config.toml
n_layer = 8
d_model = 96
n_head = 2
n_kv_head = 2
head_dim = 64
d_mlp = 384
vocab_size = 6069
activation = "tanh_gelu"
norm = "layernorm"
norm_place = "pre"
norm_eps = 1e-05
positions = "rope"
rope_base = 10000.0
rope_fraction = 0.5
qk_norm = false
attn_scale = 0.125
bias = "none"
tie_embeddings = true
parallel_block = true
init = "uniform"
init_std_qkv = 0.0818
init_std_o = 0.0177
init_std_up = 0.0818
init_std_down = 0.0102
optimizer = "adam_variant"
lr = 0.00259
beta1 = 0.95
beta2 = 0.99
weight_decay = 0.033
lr_head = 0.00693
grad_clip = 1.0
warmup_steps = 359
schedule = "wsd"
decay_fraction = 0.561
decay_shape = "linear"
final_lr_fraction = 0.0
batch_tokens = [8192, 16384]
seq_len = 2048
doc_mask = true
train_tokens = 152400000
steps = 13135
dataset = "wikipedia_en"
Each number is 128 + 32 x the weight over its row's rms, rounded and kept within 0 to 255. Layers, rows and columns count from 0. Numbers have three digits each. The size before them is the row's rms in percent of the matrix's.

# down: layer 3 MLP down (transposed), 384x96, rms 0.217, rows 314-382, columns 0-95
# up: layer 3 MLP up, 384x96, rms 0.233, rows 315-383, columns 0-95
down314 127:150181167156143051141176187064110111056119118119103045112124152128090167049147124134126124145157118095159092096118114126124090092122156158144144101127142118118097165159125105135156115137130122173104126141112109165136070143126144115086129159052114196123166205134111122100158180153135142147
up315 097:110132162135080136118166110101131131117123162185079111124116158094129159074160160107181135030122168157087074147120170135171120188115098125122138183190129128100144101086116102125082098084131166120184143129140090155123138137066172135138126089144102138114073111145133130145064121165092180167
down315 095:089159102087121222090089187114106131156138094078104119105079122142136089098103127122104134114108043106113130155162149112114151097166080100155169107116157158131117116135137106112156142097121139097171094141168115112183133166126143179203107155139143167191063169152099097142171153136093165115
up316 122:148069076107165105108146074103105142090114087177127146130098147162117185125142135137126100150122054169092193162133115143136075152114163073156118124147104075079172174096176175130140147083139158121110140149119127141155151122097115072130089050150146184125158190142072107135137136096133121133
down316 140:158140085144091146169126115102118091131152088128160200159102159125120163069166110187037096161097117111156105199104140129152106119165087097201157116123087106098109110116130110167112148115143144101140101127140192099112091171132099116162085092154190086118150151166122153079099152155162147126
up317 105:120103066178109080117135150084124157063145126110136129108158127138154129116132159123098103134103101129103103080156127138111086056109144089153124148119089147117130183141185151117117155152152129182138114137186233126105141148143141154137075084164075133151117187168138173080087066159097145164
down317 148:161079150123161081093110112104095199110047143086124110125153111078152127100129107146106149148107089120142139147157115128086153149093141106149104108214100098056108119127140163126124164127128103139213115162140089131147182190166145118219101151145114110148092154174123136117099104111134104171
up318 102:116128153155139064055167198100121146114144110168116108122126196194129147102100177142088146118086106106082160098156126134133126187097169142110073149153085136116097141099071158148128116065156119171135133161180115107128119093107101140084129152143159214135082156159126164160088125104110151108
down318 103:114133104116192109109171122124135008133142138052147118157176164129095122106106127133140108157148138097124164092090182051121122139125177165158146176162140162175092130178110131099138069119131096094108097129114113102094127133111129092065148122129143105114168083085128152146138130167155168185
up319 100:112134135117145149084126117147089077121073169180124151111099121148154187105154121139119091133159123095133118120185149115153125147095133117121056193060144110106136117033173107065136160103144161170067148075089096134182103161130126185107097095117163154145088178154132144155142105137103116107
down319 107:152084182151177124070080110129176096187109156141149172073138152145093129140170072110139119124118156210134110151194162159081150073141081148097154134152129086083121172093139127115091119123106171120200135184125142136112113105126139130094100129175102077131114153151088154100084104117098125108
up320 095:159117070163100191123156131148088112146104151100159091061116122128121189096110116141144090091100137087132174145143104153143125160133118130199158182105107089120172136129040138155173179091078132195128102071118176117114125156108114104151087082123080146180103131138150139089100114153140123162
down320 075:145111172093161103042107141153147108108127141094135125092125166155134063142124182056175160142159116145090143073118160146125119102129173159129123145144145169186118144117178138114118130135111147118109124115124109042125130097139115133112156117027113132156166094044144111200160121140137159096
up321 106:129106141179124073105116137134086080179151110152109142155074147178148164090179160159168105129151118125120129161113123110145152157173148140114099161144062058102168114101198122122090134053113147095108145122145118160134137095091177058123142159113117173107076120163142140101110097195076097111
down321 109:099118136138110099107111176162080157144139197082162132100095100159139107146160124119125161168103143153135081162137141111155126166075114087089063163128132130080070078173112110120158133115168081164176191158077102178129119120147104139125164164175168132134121123161124096160093098087103043115
up322 092:125111145104048125174131120160091139146151156122144101114122119113182148120120150077129100082169110212085114148128194239108148174123112155099108143097130079124135168150158145111095101079107149121077122150153128073126150136178126073086139061123150118125125170127149109118103095187124131142
down322 081:072142095120117102171068156129098127109147130091124151133116122139075126087069130149153174161075147158140158073092113083147142133137143134193117158107166137187069148167143117127169126172107058143113105094103120145162185109150121113177120187078115127101148111075098153151175113151094167188
up323 120:082104037166072108093117178092132086149102165170140124070127102134095104112152161132141086125076131149103171168205151124183098105157100140143097150142137085110131136153152123104137089140210126161139148186196099175118146090165154106106110093113115143157139124145153102160120159152081138131
down323 117:075180078166124111128092154173137043196098122154129132110111132102119176090147141135130114156108108126107118089165106107172128085152111238126156122152165146153079084157055119066106148119101134140170118130113111171107183136153092145108128156135159098126128118122138113123139094112151080196
up324 099:044144124087124105175178114120118155113110109123079126121181118093125112081167118118183111049131146105113115159186131086105114068113168126153117134119125101123109146160074111089101140108151207176149119135158108103087135116102138065150119150189156145089120152177193132135134102169104171096
down324 140:082123147127101158085148114158137147138088107112100075080109092102166140139133162056171115078187084143140124148143107132133207121126109115136153115153113124138111134152140098142091096135152195150170116126081089128109111059167117161147108161107177151174143116174217128092175086168133074106
up325 109:111123144167117058121092157112097111183138142127152092068119108190080141113152105154155078128132131168140178120166146196145101132077129135149173178109179101100127182111158153099053117067121148133103110170121095131152094110108134107103119118126050147151177188151131166073106152123103135123
down325 102:096141176109149091123128126128143127172105122088102132117146076176154134157127164091083044116087123100138130127154089095159202192144111137138141168141105062112082109079129162157059125160075168161144147181152163127083096114153168139174124095135148094096168148140062139131107135154119106164
up326 091:154149108157124108157093107155150149141077115145127143135202161116142117093063108123064153129106076110129146109153120145117083152150114162154146189165127091065108084195139143152156111124154130189134112194130138037103165079154131150079095127154167137130110133150140160153135151144078062092
down326 089:102109103141132181073090160126124167110161175163120137158117102164075141128078101192191103094139127118082174135141159150075158126077115181133131109120131081145135117115102125126111110073111134129161068114091160196146157195080106090193063107101123104152122161140162129175103123119155148149
up327 096:096100127167136093049078153098114161153100106143089096114140150215154146104111135133146133166162148149110163165164117128128178164106122109129155140084149158089129130087123132048136131099172145113105119126113119076187098074159126137145086119205109140200151136130151124063146154133091069136
down327 091:110109108128116077137137119064131108110087174060130130132127166208106164107112120135147196166136153108128150129109163129130119138116181136103223111116109155164037127156164120082133142134141108151087070133127175069101096108142141135106089114119159127140140141067134125180168188096095119147
up328 119:070121116117100065063136061132137157175079151173144098114184107170086092152137142133175164089136110172186135124115105196163087118165138141138116122100088124126137170162095181102111128104160111106150144120120129098130125114136165131126152080151164126105132140134156162054064093101076187138
down328 123:106123152133120189110149071149138155131116132140093124132123139161147134134137146138175147158085087150125088115168054144148105118149120126103185131117079146152126072173079121108124193178115109129126190118155112111158120075132103129155124140115228106177108106075215096109135075106105099074
up329 094:161133106174120079103122073062104086143112147113170121161145103136093171105108125118192122095120100089119103131184139177169163150131134106106084081144119080137105105165074134137141164079094104123171158090174139187140112148141149140081117120133187158111065191156131115118079151176128070118
down329 081:154168128160128154157157085078138144106131087071162140055160088113120128112077131170100148146168090114142151073127130116124067085060220113152131129089134131157120103164174182211140112147106147133121146109127136107124118186120123117127215085105149166142120089111119149084115135134142127103
up330 094:163076147121141126117104088124109125127129137111103140122122170166161096152141071154098135081148069114113157174163116132132088100162198087091104151174061116119115141132097157107043154150102164115182135144120098134164106130085133097179120114193067169164107168143142143134062107130127088184
down330 088:085148113215125121143088102139173171162173137160155189049162108156167096158133137061138154149157150149163154129133134077105132089111142128150175105080095106133144085131120152097123135101120164091114049134121182130159099129133078096105143124074175131146118084076117143093140105124116184108
up331 094:097107100161101155159162173096168108108119190168119073105095166157112170098178123051161076083089119125050117145148121154105104100111093133082159131181126105124097133106121104154129176111145150138206156137127163119113136144158149105061114141110111096099121170149095140133067162135116192129
down331 083:147152063088112100134150149156134118079149165124104130125065098152179104149139117109148112121184115154160107138169140143138146115098156157084145078063193131126157095116022182144176073133062077101189136164116150176132138113143097131115123131150143145157126085156127137063134135116152126149
up332 093:125070116159108070144189106170133157113122134119079174081140198107158125142111199065134181128084128114131141190178131139125181107159117120098145100100053127095130157135135082112116135122107107161080141133156163134150136144143211133140140106120101126123086137148083189124111082099097115080
down332 093:135141123162134137132124151075185137103110135120155080083133137100079149071105088169131135074171165163133140066107127146122069120081126137074164110115179084141087131152159078087123116178129202219165132121101097151146126128116104169101136140141154134114153156138133151095151180085102097188
up333 093:121055139158149131122182100071110169137108133117110171102138061146176212159071164116160114109152024102119128186101132141103141166124132087103114126156090103125110098110120152137115204082094163159128142153148105115106148127127130093169150107107138146171157148142172144117109159098097074151
down333 089:183137135104142111137123109155147084086165131112141164134117092138036121129053095129148159130133162121166110113125162206160132203173141191134105124084108097150122109148135087148160136154121131162128111116142105135148150214113127101117032120080076149093119102116167080100129124148143158103
up334 098:102137106132142158090158178140050124107097138161138095146089097152120134106122173093160036139131111120083128096166163115140147162129137114108085130147065113092093167166128110078068143115139102161119181111163094165108152147126159119124065146162101113214151102175116147107091060148142140160
down334 095:117133100134140176070130166124126183153114172088140154143068102122079182112108103128097134105104149071153097134161102100173166140099078141132112103100164139127084166070119124132159090128069159147130187117153106162132171117134177183174125164078178141131082066117142144189154120116099086102
up335 076:124092065139157177138119112151076184097139155153144130115137096100150123111185109090132126141195097151124127098164101052103138097141158159130106185078159144127143109090099165168066138153155109125056155144129121141058090124167181119153134127174099089144105139142171160143156155124056097110
down335 071:091126176136089086160140132118139073139112115155107147179158163139132111158134113153092157105083157124119179190154169145079133148152085202100125129128114125139130150142101111095118118108075108189171194066073105160147109114123075149152091154117128081118087140080170115185067170121110159096
up336 103:159082098101138142177167126162092151135120153117076181138140075116115144118184073156161161095182120191118085173123149132178114109148133107095094091117084105113143111076095104104096102116139168142181137108099120145091153130113174104123121124111134182152054182150142115070085108178105082086
down336 108:099153153190100118159130128142163114154143138078104110100126141150093150093118139169216133170121138168189132097097162120143141114174168134155131161138136100120167126091094114161161084127087107106080124154098156164062118114136129065098131158015045109136098107128148108155148163156114129126
up337 108:121118129148113095127172126123129091121115138110086159113150080112143108129141175102148099109131099083090105175187119134144116122092161140091094097140052113104103119074063146104128163129192188185181134141141131191080180122124167087121118096084148143112134150178132112144100194133091187186
down337 161:154073147129106089115155119070143122145128084138142100096159098134109126148160126117089119177086093160152113158184165151104142187085125083134137124172103125052131114100111109119077127127139149181177121134136082205135180136087126218162128102183087103151148135191096126123126103142109073134
up338 105:123057150127133126110132133114131124103130124185091084111123053080123164166110144168100151082103143129185109133184159118088170126099151043138115117073128085096121166101129125063104125144098171140125139094157155135089154068158115141163160149147131177170117111175138126094104057183093140136
down338 109:102148124131153124139162155078132091094104173183147105123094106185111157171173101129142178090072138150119155084143173093163111178091108164041096171159063157171072132111135161087135168087121114154109124124118147166107105103142133104151134162213118129074108122103098106119116125156122106169
up339 092:110134152122120070146166080126140148148103112096113149091144043114112113139109168134169091074094132159102136137182143158087147160163122087188140142183053131131123150136155093092183167116109121144137052165096101119082148126104157077085129134159169168077103151160118180144135072141122119159
down339 076:116124091121193150015078123097126155126081109118096197164070090103151108185119138144149082151106179125161211170123170099111174104094099123133143175184128076096136084137154095137113155085144104118135132146122128138171140155113155157079120134178131125128149158108093136118150119108122138101
up340 092:135150139106119143166147163144135124105124135150112118136146137134098126112128142116172155069053128176147198127122171209210071153128102038190123079111169127091114146091136165109117150117077140136140146090101139125134185154093118105119035113116085131154114147153123107122097089140130161108
down340 090:126133098108094130110165115128148141117103166137168117098144106172115125085130144093147135151189086147147032109144098102184125066114142114153089090102101170130115136144071140101136128174137112132064158139108152111179137147133167124094193124033158164125105090136130190158166074110173143161
up341 094:117157113135088064164156156125115112151076112148094127105125077147126160058131136163119061122186063094126169146087101149115107107127134104102151140148082131105114070134167164149159190125207157143171129141147132080119179150076141116148112151126162094086092172155177120102101139070124148160
down341 107:061144105107072117142113117103124134121155116126084121089134182101152111147117177170100147082125114120147103111134166183194107132186119107144133138117110135107066168162116114136189175110128055161103086152128143130088099125124132146107132148118111169116118199222077134088139093156151194097
up342 097:108149058079115130148082138145128118095134108133086111099169071137092125100149130136131210090142120119080192140141094071134069103149141151209159113071085144116163139123140162145097164133157119092115137075140190149072156094098173094154087124132134137158126146154156161130089159144117187127
down342 085:137111101189134150127126110142108103109161092121162146087103153130138170184150140082151204137120110076181115122156105123111060168118109068131166158131136176167119127121108110122150090093093068199064135107106104126143116189163147159104090073132152158095121115066135159090131141078145137176
up343 111:159158141160108175096091151144058150087041181107120178115118042136154181169167137124140108142127131131152113135152139101173112158082137150130143106127093112079104175143160155101084137123137148145149117085094192124083103150133123158137093115139133121106056181174128125099051105114133113159
down343 111:148095159155131126150138140135090148131086126109127149157138082057165118138234148091117210154080151139130130198156141126122094138137112102127069161185133134106084109102109039154168137106142114124109095166094161108163105102155144144172131060122100137109123095159128142146128100100155068146
up344 107:176146137071120160122110149163071114138086185107142095113115061129146215142152143116115119110205103124107178132134106146117138135105085147119113131114130093070131153139102154090126140087172215097151208121150122076110096138112147141122087129124133179137086176149116119107106122174102143060
down344 111:113084164151082114120162139099175060180161140116158062125074123116058132129169173097128108103074184137125111122137168088125128128168130184105136177168140096123088156120078140111106073154113153157105115078150070124145118129126158162139087132137105188093106147154124147141166163127107188077
up345 100:177089128111137095102085123135119113138111073147053178097144138190124168117104073146148145129141131203114156166122172181087145125105122112140102162087160137084164098087128123130125127152182137237159144120178083115147141123143117167168109096159100070111147140126093088134118100175093135131
down345 092:106107178151118078160117170167175117158159105167166126116175158128116101122152108122113137142137133125118122067103143109117089127114180158141108157015146144177128110077142139096114138108106151166072072151120091130124077134185157127145144148119108143138170041098112157168179121065118081145
up346 100:148166137118094118092215174100159135137095147123092075127169145162164110129181134134112135097161127102150161136129049174123093067163161109148107140147140115091147130056146157118170132098236175123123129112117118133135174181103106139165070081146101128097140142147133102094103079113137135143
down346 090:174080194102153123098139136082215140122091146100103144088121104112131125201134123066072151115110158084133128158131097129124127126121123125168076145157183140181096115159157084093152109131164115121152166118094139226137119139118099093118151135126165158144151132114102111057159081123078104164
up347 112:155083106099163120080209110146139172100094203142122143114138150144106127108138083098137165124088074152148164119129108087098152053134133112159132119157141043120111111106153153109118143143153198151167112144143076126073168115163115106133129103156127134112158093152161140122088076114107140227
down347 115:132087174143105186106157147141148167080116122122137163088040143122134151132132146109136166161127120139153083077110079080091134131102136085120098122139146105214143088142143133111105131140138129080115132113130142116136131136165097080150249150157130113129165079077143131143186167064090133138
up348 109:155137101140118118061128130168092111155063123155134132083153106137079216118152143159074163127176125116121138162201119131161127088126126140159103122140166102110135121094163144067134125128186125168176171117185107135157141094131101164151098079097108155167101129150174129102081093182072078112
down348 111:142096147117141175085098170145165150110105146132091164134110090206120142129121123129156107121164126163146124117122099129118206120135096138116133122167077125122186078151175135131083147035152084082151149181111096113101185124171108138100177132209127132123113093143126103129098132082106044121
up349 098:131072171109111087181178118113123176118147216127101130052151058118141112085090076027217097129094102117091125117146120144166149157132149138146099146091090118108080143138114123152134175147161126139128146163133132136094169138131143119109145141119102122180094133165181132094113116117146093142
down349 102:081058166135092100135147133112157176090118139133133112133086118158074143140105137119119116132162148184184090140125086131131053160159103141061125177162142086056079106133101147077155108101097115144179196136143152164170175125132134133155143089100095119149108111152146174180071163145130145107
up350 090:160119066123141151129115121202140110123096126111054143118135112105093117100049126118148147147045140128099118120126116135177116054148103132144084180126129134118165134141158111110082132072114142092120132144146166085096177112154221107138139095144152165180101168139141146117185062137098154151
down350 079:083116171178082135116099120117103112061165117112149120074171177145093177153153126121148198167143090127130113165150116141070173145155097156132145120138133103180123138117135122141130150104138086171135147083130115125167146148140084147120087143056074117139096156043141051119125108170145198127
up351 111:066145103160099123094123119099095091053145174151115067105137100175128135099085160138110090145157096104071145100167093155123119117105187100118152167147147134119129149135183150112117118099156164131146176157180082156094169147145171094141046070154104188134132098164103164130097138173096154124
down351 143:153089127114129145100087103080109143077145219162202081142139090132136092113158130135169079122138127130141054101093088086142138134102119166115124133149165079081131115092077128108174222130128106118154142186131121153163124126121129177117151144182122152134138164126101137116103162185068137158
up352 114:161127135170121135121113089070129094157105115118107126110149136093057149096115145182198230096099122129138125145147126221145143140108125114108168161127136105089136140069149102116145140141197145152140163114087167054123096102119128117086090044129127074111117161150137143125137174138111147144
down352 109:153077207123169155098125079110161151118107117117178094157104164157054143106122137139162147179150106108089133093133118162120108114107136168119133121095144128060121134077097120112062124131182098145177171096129108139163166108087117137085152091184157156135117069165191072142157168146131089119
up353 102:151101074124125132083107082166135161076112146180082160096172150189071077142052158093119155113137118166100088131157158130147146181148127121183150154135111093099176165115162106104144200129098101126080125168141126153133143076172171100140108164131113160118090129141056139129134127096104100163
down353 085:167112135145115181093123131157121141104158131100174149145075081092127118071111101059114183129130147153123123098099168109160148120120164195115165108118143134171114127177115131183133086167138112077144092170084107112086077137138190107112148170110121182099092150054089190169131144076127128124
up354 105:140170149189107067128089158138139161078145100095165101088134114178167099047107085192128106089155111120136108157174092137154162097114105133148165165104113104106085110100123188070120130084135145116135143139121133135150138126178150167132051114109122130089130130149082194138075066113107153154
down354 091:111113137114134088171182179091170122089144149089103141137116147115121122161091071120163130093147117139101129091126131110134144151175116171143103115136104084120155104073154121175174049075079189148196114117141110147143161097096049150114189156181126148093138126149150141110113139070184101096
up355 098:074099136139159115157115132026008101183082160096131157151143105132149162125120127146128153075125068124141180123152121140186113056104125118130162120115097125116152096128114142134128141120144110205134122114158096144112165157099137149139111114138199094113081165145141151132106120113067098152
down355 094:096130126128079122162146191187116115121099148109100183106133115155127103082085186092067194105159160121135125140103105118092149129138157116172118117162126121188132138139122173100130106137115097124100081106144169146128170088186097098136154141047100138086098143049132147114165153173130207122
up356 097:104146105128183086105119126142113137114057135128123170087160121068123129099094161105172095129141132189177099178103182178171144088111100146168130066151126183096129161129173165116118205149173103160095164140128126128171135040139142115135094124130178106119098139145126152068082109119120119115
down356 085:133050136066150142082112172127154161090078098099156152119092085065132166101119166109139100076152155196177123104117078136156175108055126133153111118161145111047117130099136108128101153148142107123142127164143110151149122100157205110118150165122105068148132163145130156185146103138148165130
up357 091:106076143089137094116158119121164119112143192175083119115066153150124109114103111139141076114094081140107113108122054137197139152112141115198123124073170117114175138128132173165149214137149136133066143085127178108160117163139107091116123156139157192137120170158153150144112072071127110129
down357 090:082138072157151083122090065120104093122123129102116138134158087116124083115138123151141119121141108075100102164192101087108122139154153131131121127135155105164056155182108137056136125156114140150182153152128123106139200140143134159150095133118081096107150137171140216209101153166096196120
up358 130:092126151110147149065109124138114101142117158128109125100149134182186124153204120132123124078114116167152177082194152135128139158118077157161102201136130107103132104124149114125121118165140136157108205171115108084167141095123149064090072136165152114075113164176094129113130065050120122126
down358 188:116127177107135148085102114135130172111109184122129119170104071138132096146144114138050145110103146153139149130136108145131106169062062129102165167171140137087137119119190116160109165127131093122086167160139125095186154094191169140205070100124174114122085089141119084142110074118126069160
up359 104:165103126115076115096092088048151146142141119168111129145113108136125128088125133135203126127122066126081153151146137158158129191093135114168177142130128094092171131151162142142128150023119209159121185102173151073073118139133130084141121122117086181155114168134116147096074123135126118128
down359 100:073101071158148166179147151133155126083135128099171129054135147136138122149156094141189101154089114143100096050107154131072143069132155133102157095103157098137169108164104145175169135168038128136081105162118172118122143118138147078102105188111125098095182128131170154104108153126135134158
up360 089:105064138215152126063116125201146145073114143131122163097137129188188170108172128143198144161118116090125105162172111124112135142137110079091129081137085113093143151122126103097110134114133194159075150157166123159154162092146183154148127069131162132112090107135143168137104125083102098155
down360 095:131128139113116158125101170121146113125107113134117124157160158173076083064182150115102043116128164111149153160183182116092133125139108115134175084136137090139131146120104095105101153090131146103144142163129145076115215139106131113143087179163114073108065179141110096082158200110193150131
up361 114:160114129123132143047091065119083101123161116121106099106129163184150133145132172130137130044143088161114109169163169120087142137174131016125082140179106119093149171157092121144145112100097161136140116149144114098173105167122162128073122120164127148068118123166122114149107089155116080172
down361 128:167108075146114136132133103176142136132111151146144116125096199158145105117135064145103128092104107151092163171168107149162116104119144143092136158199080171125097096117156163183081093126112102179167139171154105113064134061117156114086179131079094158172063096174139127101165118105164110116
up362 107:122071141120119083139136129063111126112096147143118108119213066144115131112173123133136116118102118121114189125150090159082105093157094152139143117091110113119094086130190146172112175171124098129103129158118190166094188111137209120145074148155090174195132161167136076145145127106076123112
down362 123:151088167111144122085113136089126171146122111114150067123128112113105044135159172128106073115128128141141149134179108123126167147098116116126140137166129130058135131099126147138089179074149129190144124179172108163123186085133189137176071074127154091142122081216121127166112149124097069135
up363 096:180154170156131146120143079162100111124122115169094085144207155141144137104123098110080116126115138148120164068154151195163127109146146101127105168123205113119074131114138176131134142060102120155058101134139140116137154120081180136090064091207129102119131147155087148161142089106094107170
down363 098:157113127075196117139136137165109164111066116173078141119183096108064117162164136121066143157124090064113171075174155162155157153059119096132181127148110125090143136166135139191105173141104144093142174127122107091108115082121155098166135127132132119152119123117174076163108107152179081122
up364 095:109138141181103120060109104134075097079100153187131076126125120090185148121088131150138089113166148140182165143130179150120140171148129092132143152131096150078127189096158124142161075141180184128130151129177079150211080133134125149076143083139134172121112143129123092133095146151107198141
down364 092:107142152157079105175150137140131110058152118116158147097143143110119145144119133063147118121120152130162143099093111086153128149190197109132089114053188116115139089052136198144115126139172153081121118155085221112169110114161129108057195115078126136123136146134091135122136155131115115127
up365 079:142131140134122129140170109133144118119157156090137154052164123128118162086146113109139149056103129144199111165156172181162108113129115076085096182133150115126170144107157086104137116127107148177074165102073106135130097088141207149061167114110094085078098173132129104094135096140122099195
down365 083:137157122169154132113172150074087165123130084073177128158152085101145159094129092110103096128172130135140191074186116116078138109141129156143152145153128147047091135149081133148088104124096099108108138145089149190097141093129107140157098089156090145134106101244134108129142133175116156165
up366 100:122074120089101144123178127124121143124125164111112213112127210138099138140089090121108132141142130174104130112156166063093140086098105144152129118061152049100151180158146107121086120159126154097161179107169165160103145105159113082034147108145187118115144122151132119098101142162142170145
down366 095:115175083155119065163088076181131116124215091140151108160143118109090169146114161129159117093079142118151115140096145103117067144159108133143142170061107147060175133131107177169168122131094116147152122086070138141115123146067110137115105156170053105149148140156170146138107121164105148083
up367 102:121041148135131167161094108125094162103104188136120143093175132191118088128092124131077098120136132129147140133156123198160136143198111074121138119122129125089155108151055103130148197137094175164127152082119139177159181134106168085152113136102122097111048151160119093065116145134133133128
down367 109:153174141112167205098170087089114141094189144117137091139105153154109136172165174145124119157108108118099113206094099205102154119148133148131114125131118167125106122163093123095095154117128209125134129154087106100130118139043065089151152074138076119138142139174141130129110141175098098078
up368 102:142134147182154153117082115127091088184117155135070149099189167169140089084197153113102161151103106145098154142145144124180033174106093143120076146152142148091113167110116157102132191127103133086144178123120137090202130096121099112098129130118165142106068158165139143115077144160137129114
down368 087:128106223131150128115136074154123132138156138109146089181053104125094170143145120120153170151183087153123135075131148149120162122151186172118137123139085106199152136094122157126175057110109116133125124134114121119174123130121148125116195117049109150089133083087111119127067129156139050117
up369 091:135150147166125144100129069148097124118208121072103139132085078129141132053131135116180110105216103111132148143143142171077096132155098110111100155066091100128145095103144137167112140132177118117123139120148073103114150169128178080168131077130122175182113168141077118127122107185115192118
down369 081:150181135114094150024136169081145098114107121118159200130103122113102149072092137094132124137182118098099097098105137145162172122092160164076103111095109147113153166107130139221080114105152145084163151123149089131130139064168113100131159093130154135148137130150135133139142135158150200067
up370 112:165092093153068146065136148101128155152125071118126102075206120155132111113079133165110066119106143109117128149155129173187148113140098084118164135128127099105101116110079138111183188094111104148167169064144097135114140149147144114129096176182184155156076122144103117061137113164122158173
down370 113:141137217127100105125116145159113124109100102072092073118164099096136183168130106164113128151155169116163159161069071116112154160107141161156134209127059134100088100075098081194153114133131135178145116087153111164153107148132161101087120120152120113170132057121129160081133146144120135154
up371 110:180043137126085076169146087097084128061144178195148133079148084124157129129104143127144105100104117159121095149154121107115150126092137132172096158113160101097179152136145164181140117126135190120141079122166142135117096064151133160096112135130089185160140183155140131066146115185108138091
down371 100:136177073081139129077137114081119104068122082132119118118122182120112132134138196077157119123126129091125117078099160101137164166147110189097175157122114177124165151177124131142185128113157082134135137072164152103110162162149110046070138096072137109132142102075119170133181133162130170152
up372 084:060125121135150149159103103155077160071093174120114143103097103113093120121126106074135158127127112192113093122119125152146119149120137152174147207118113070131164176154165162135134118150119098086117100084137132153129128149189170156106123068189090103169141177131115195147127073171112146202
down372 078:161180104105108088142138119140196026139177103119119113100152158138197130097139085123134104119097178108113156153120203120100157062171119138096122062175118181189113122129130107152121145110143153132141140094107096129107095135078161131070118121122109173158154158055137116139095131169112140122
up373 104:117077145120069111120132090140113164103120185182141093100118134154148122130145138119115148152158128188116116163134115082097130096163117132136138101130125080090160181140146123116075158167164202153127159175077142137151102142142206138038156110152141068069112118151136101058076081138151129135
down373 101:095130163132094094164162113145099155104127097115094118157172099135115097124100123099084105137172100150193087118170107097144124160074059128109123130162155132042156068141158102148159120088137113144155139124192139174172161099128182159138119143163165202149130087134106125088081083063129120149
up374 100:128144150124092101167146148158169149109054145098131162107193185127109136120118178117119113151085120160097198167163111105126104150109084134097088126119186161109112100119117148091120113145099133120186148088163156068113130125176128150098085106115120049153137164164128064065121085145113176080
down374 097:144132079087174107157087068082176172118141089121135229152138165135133115128087080127119148101113127168166116113176091092151145103161071139115094141117147172102154166138103112096136119076098077092109171112206157119129132136111185168120125140100137125107163130097175165097113162127086162090
up375 100:115128190099142060131099155126117104114081159136103139129177145115185130118120180152116118093082138089119113122144173178111104163207120136122185130154103064118156128170078104140133115112129127113109179175209189149081175109143128143114120100138130113124084155131119057125076132141056124143
down375 084:147156126092153148123145129153177137153121076063130108158154146122100148111125120121114106095173180136177162108096139101096113108185112161151102135138113065147142099216087077115197140130140106105126136105110148102142127068136167136098144170134148147127111126062099056137238140136089105123
up376 079:154120072133145071152112129120113098066141152119167115165123136154134165119102122110160109095098081111119143147172145117167149017141148091134159108177101128140160126173108117102155117076134121163159117121196111166136168098157179155113128112089096187078105133130168170087134103174085125055
down376 080:171115113131165180137089163183132124099113162119098160120081120117157087157145136089129161163143141099115110096105079105170112139122115169173066119127152192177119121116144124102099136187138166090108117122101176016138159087133129163071114132120130115148147094060116114142150172093188086144
up377 114:072138093160160100073118125185103090111127130102079163117137106166134170122130098135137118155120122191167101205188132119182076101143110099137105135087095137090103132099171145097107119164182136183143145186196088122151115093155135104117134070142090123092088131145112126122067138165094169163
down377 143:159134160160143121091095081127098089101153087155147142112153101157168119147182163139114160098183138157097100121118230144094176110099164131130134085149138123100152121115132099054069081109163152157129135144127096136113073123142120132090152097224167108106094084136108139205102137105116110142
up378 093:148126140125084191119129052119141128106143158154129106121125135132095134125191187109108191071080103136137138151107124148079114108151147112170086120068074125143136126135059132145089140154118147204118084139111129136122093137191155119075136126129139164114164174159205137108126056149112082168
down378 091:194070156122141156159111152157099176157125185180122137154106103145104141171172118078134151192128113100154125155129059095179166137097135052109082141155140135089158141111133104124131140128110140148127115100065025122148131127097153158160129077152163105094121106124089116108143121107192087110
up379 102:146132115152113175152191130166136115140096132166061173102120142133164140069153124166078095133093086088115174132124131080110130142082142064214130127116102107109120099131124184132112178095109155123114158155105153064114181131097099130148065163122089136174070172158102138105151123143141184159
down379 092:141135135141177116155127117152145142171119116166185145128092106153145158121136047124148153168143175101087104087135155096109194093074132079135122107107133118142132094018104101101124118065149168131165153151110139127097157136180112142132152149206136066090108149123128074172068123141130137148
up380 100:106114135074124110078085137165133123053106107134135153035142058123078154145097171127199141126092131158094135149152169139161118183159119058097129107121151155119137168125141173131070199099141100111082150161122163166081112124166156122145082123133134128131114167168097137118165080134126105140
down380 100:164087134164116131132163113163186081111143131120135124098106120098102123130153069116109115106150151112102113118148134137166141180071165114109126135096078151187184196114148166099157103101096135155199162169079118104144155161134158148120126119147126096138096044097120161159135117048149088050
up381 081:121049126160135147072100088125072097109158207096143154073164098155093121065125131181122093132139122115104075179125117135170093114167108153134166131117129121137122137173095115138173171119194115129146166103154142185173114177119129126159091124103117171087104108138144142092085187152070127132
down381 082:086140095131173180144136149124127068155104109088106137181134124101143078120111128154109109150106171125091140059072160118060149147104185134128163182152115160130136132050128109139130102096115109090061126158102083122138172141129150147087111086230131161122122149144154157138194139098147152142
up382 096:146083159127167150135173112089087206168120159122097171152137105077166130104139152179095131101102086123126174154134101138109124088141123136180108115075112152109106161144066143112149126121125215135134127117075191157138154144084134124181076086112144159163084154154081101069145108109102135180
down382 100:109145046151126085120131086141118132112089103156183146147179086102147137137085087134130137100152124205133084102097101141142160158105072198118130139126146131197143147138148116091168117137145124161088107119184125120208149090119151100116184121158165135111116080073149107136143144062106090177
up383 098:147096153154104120128167144117182134085075174152053092093116142112114174127061094143125181129124146134117075153131199125115098110179143138131105152120118116108138158089168101105102147054097158170112110123132093108164154099058114132123137098199134099142136131169221142082111143122139169116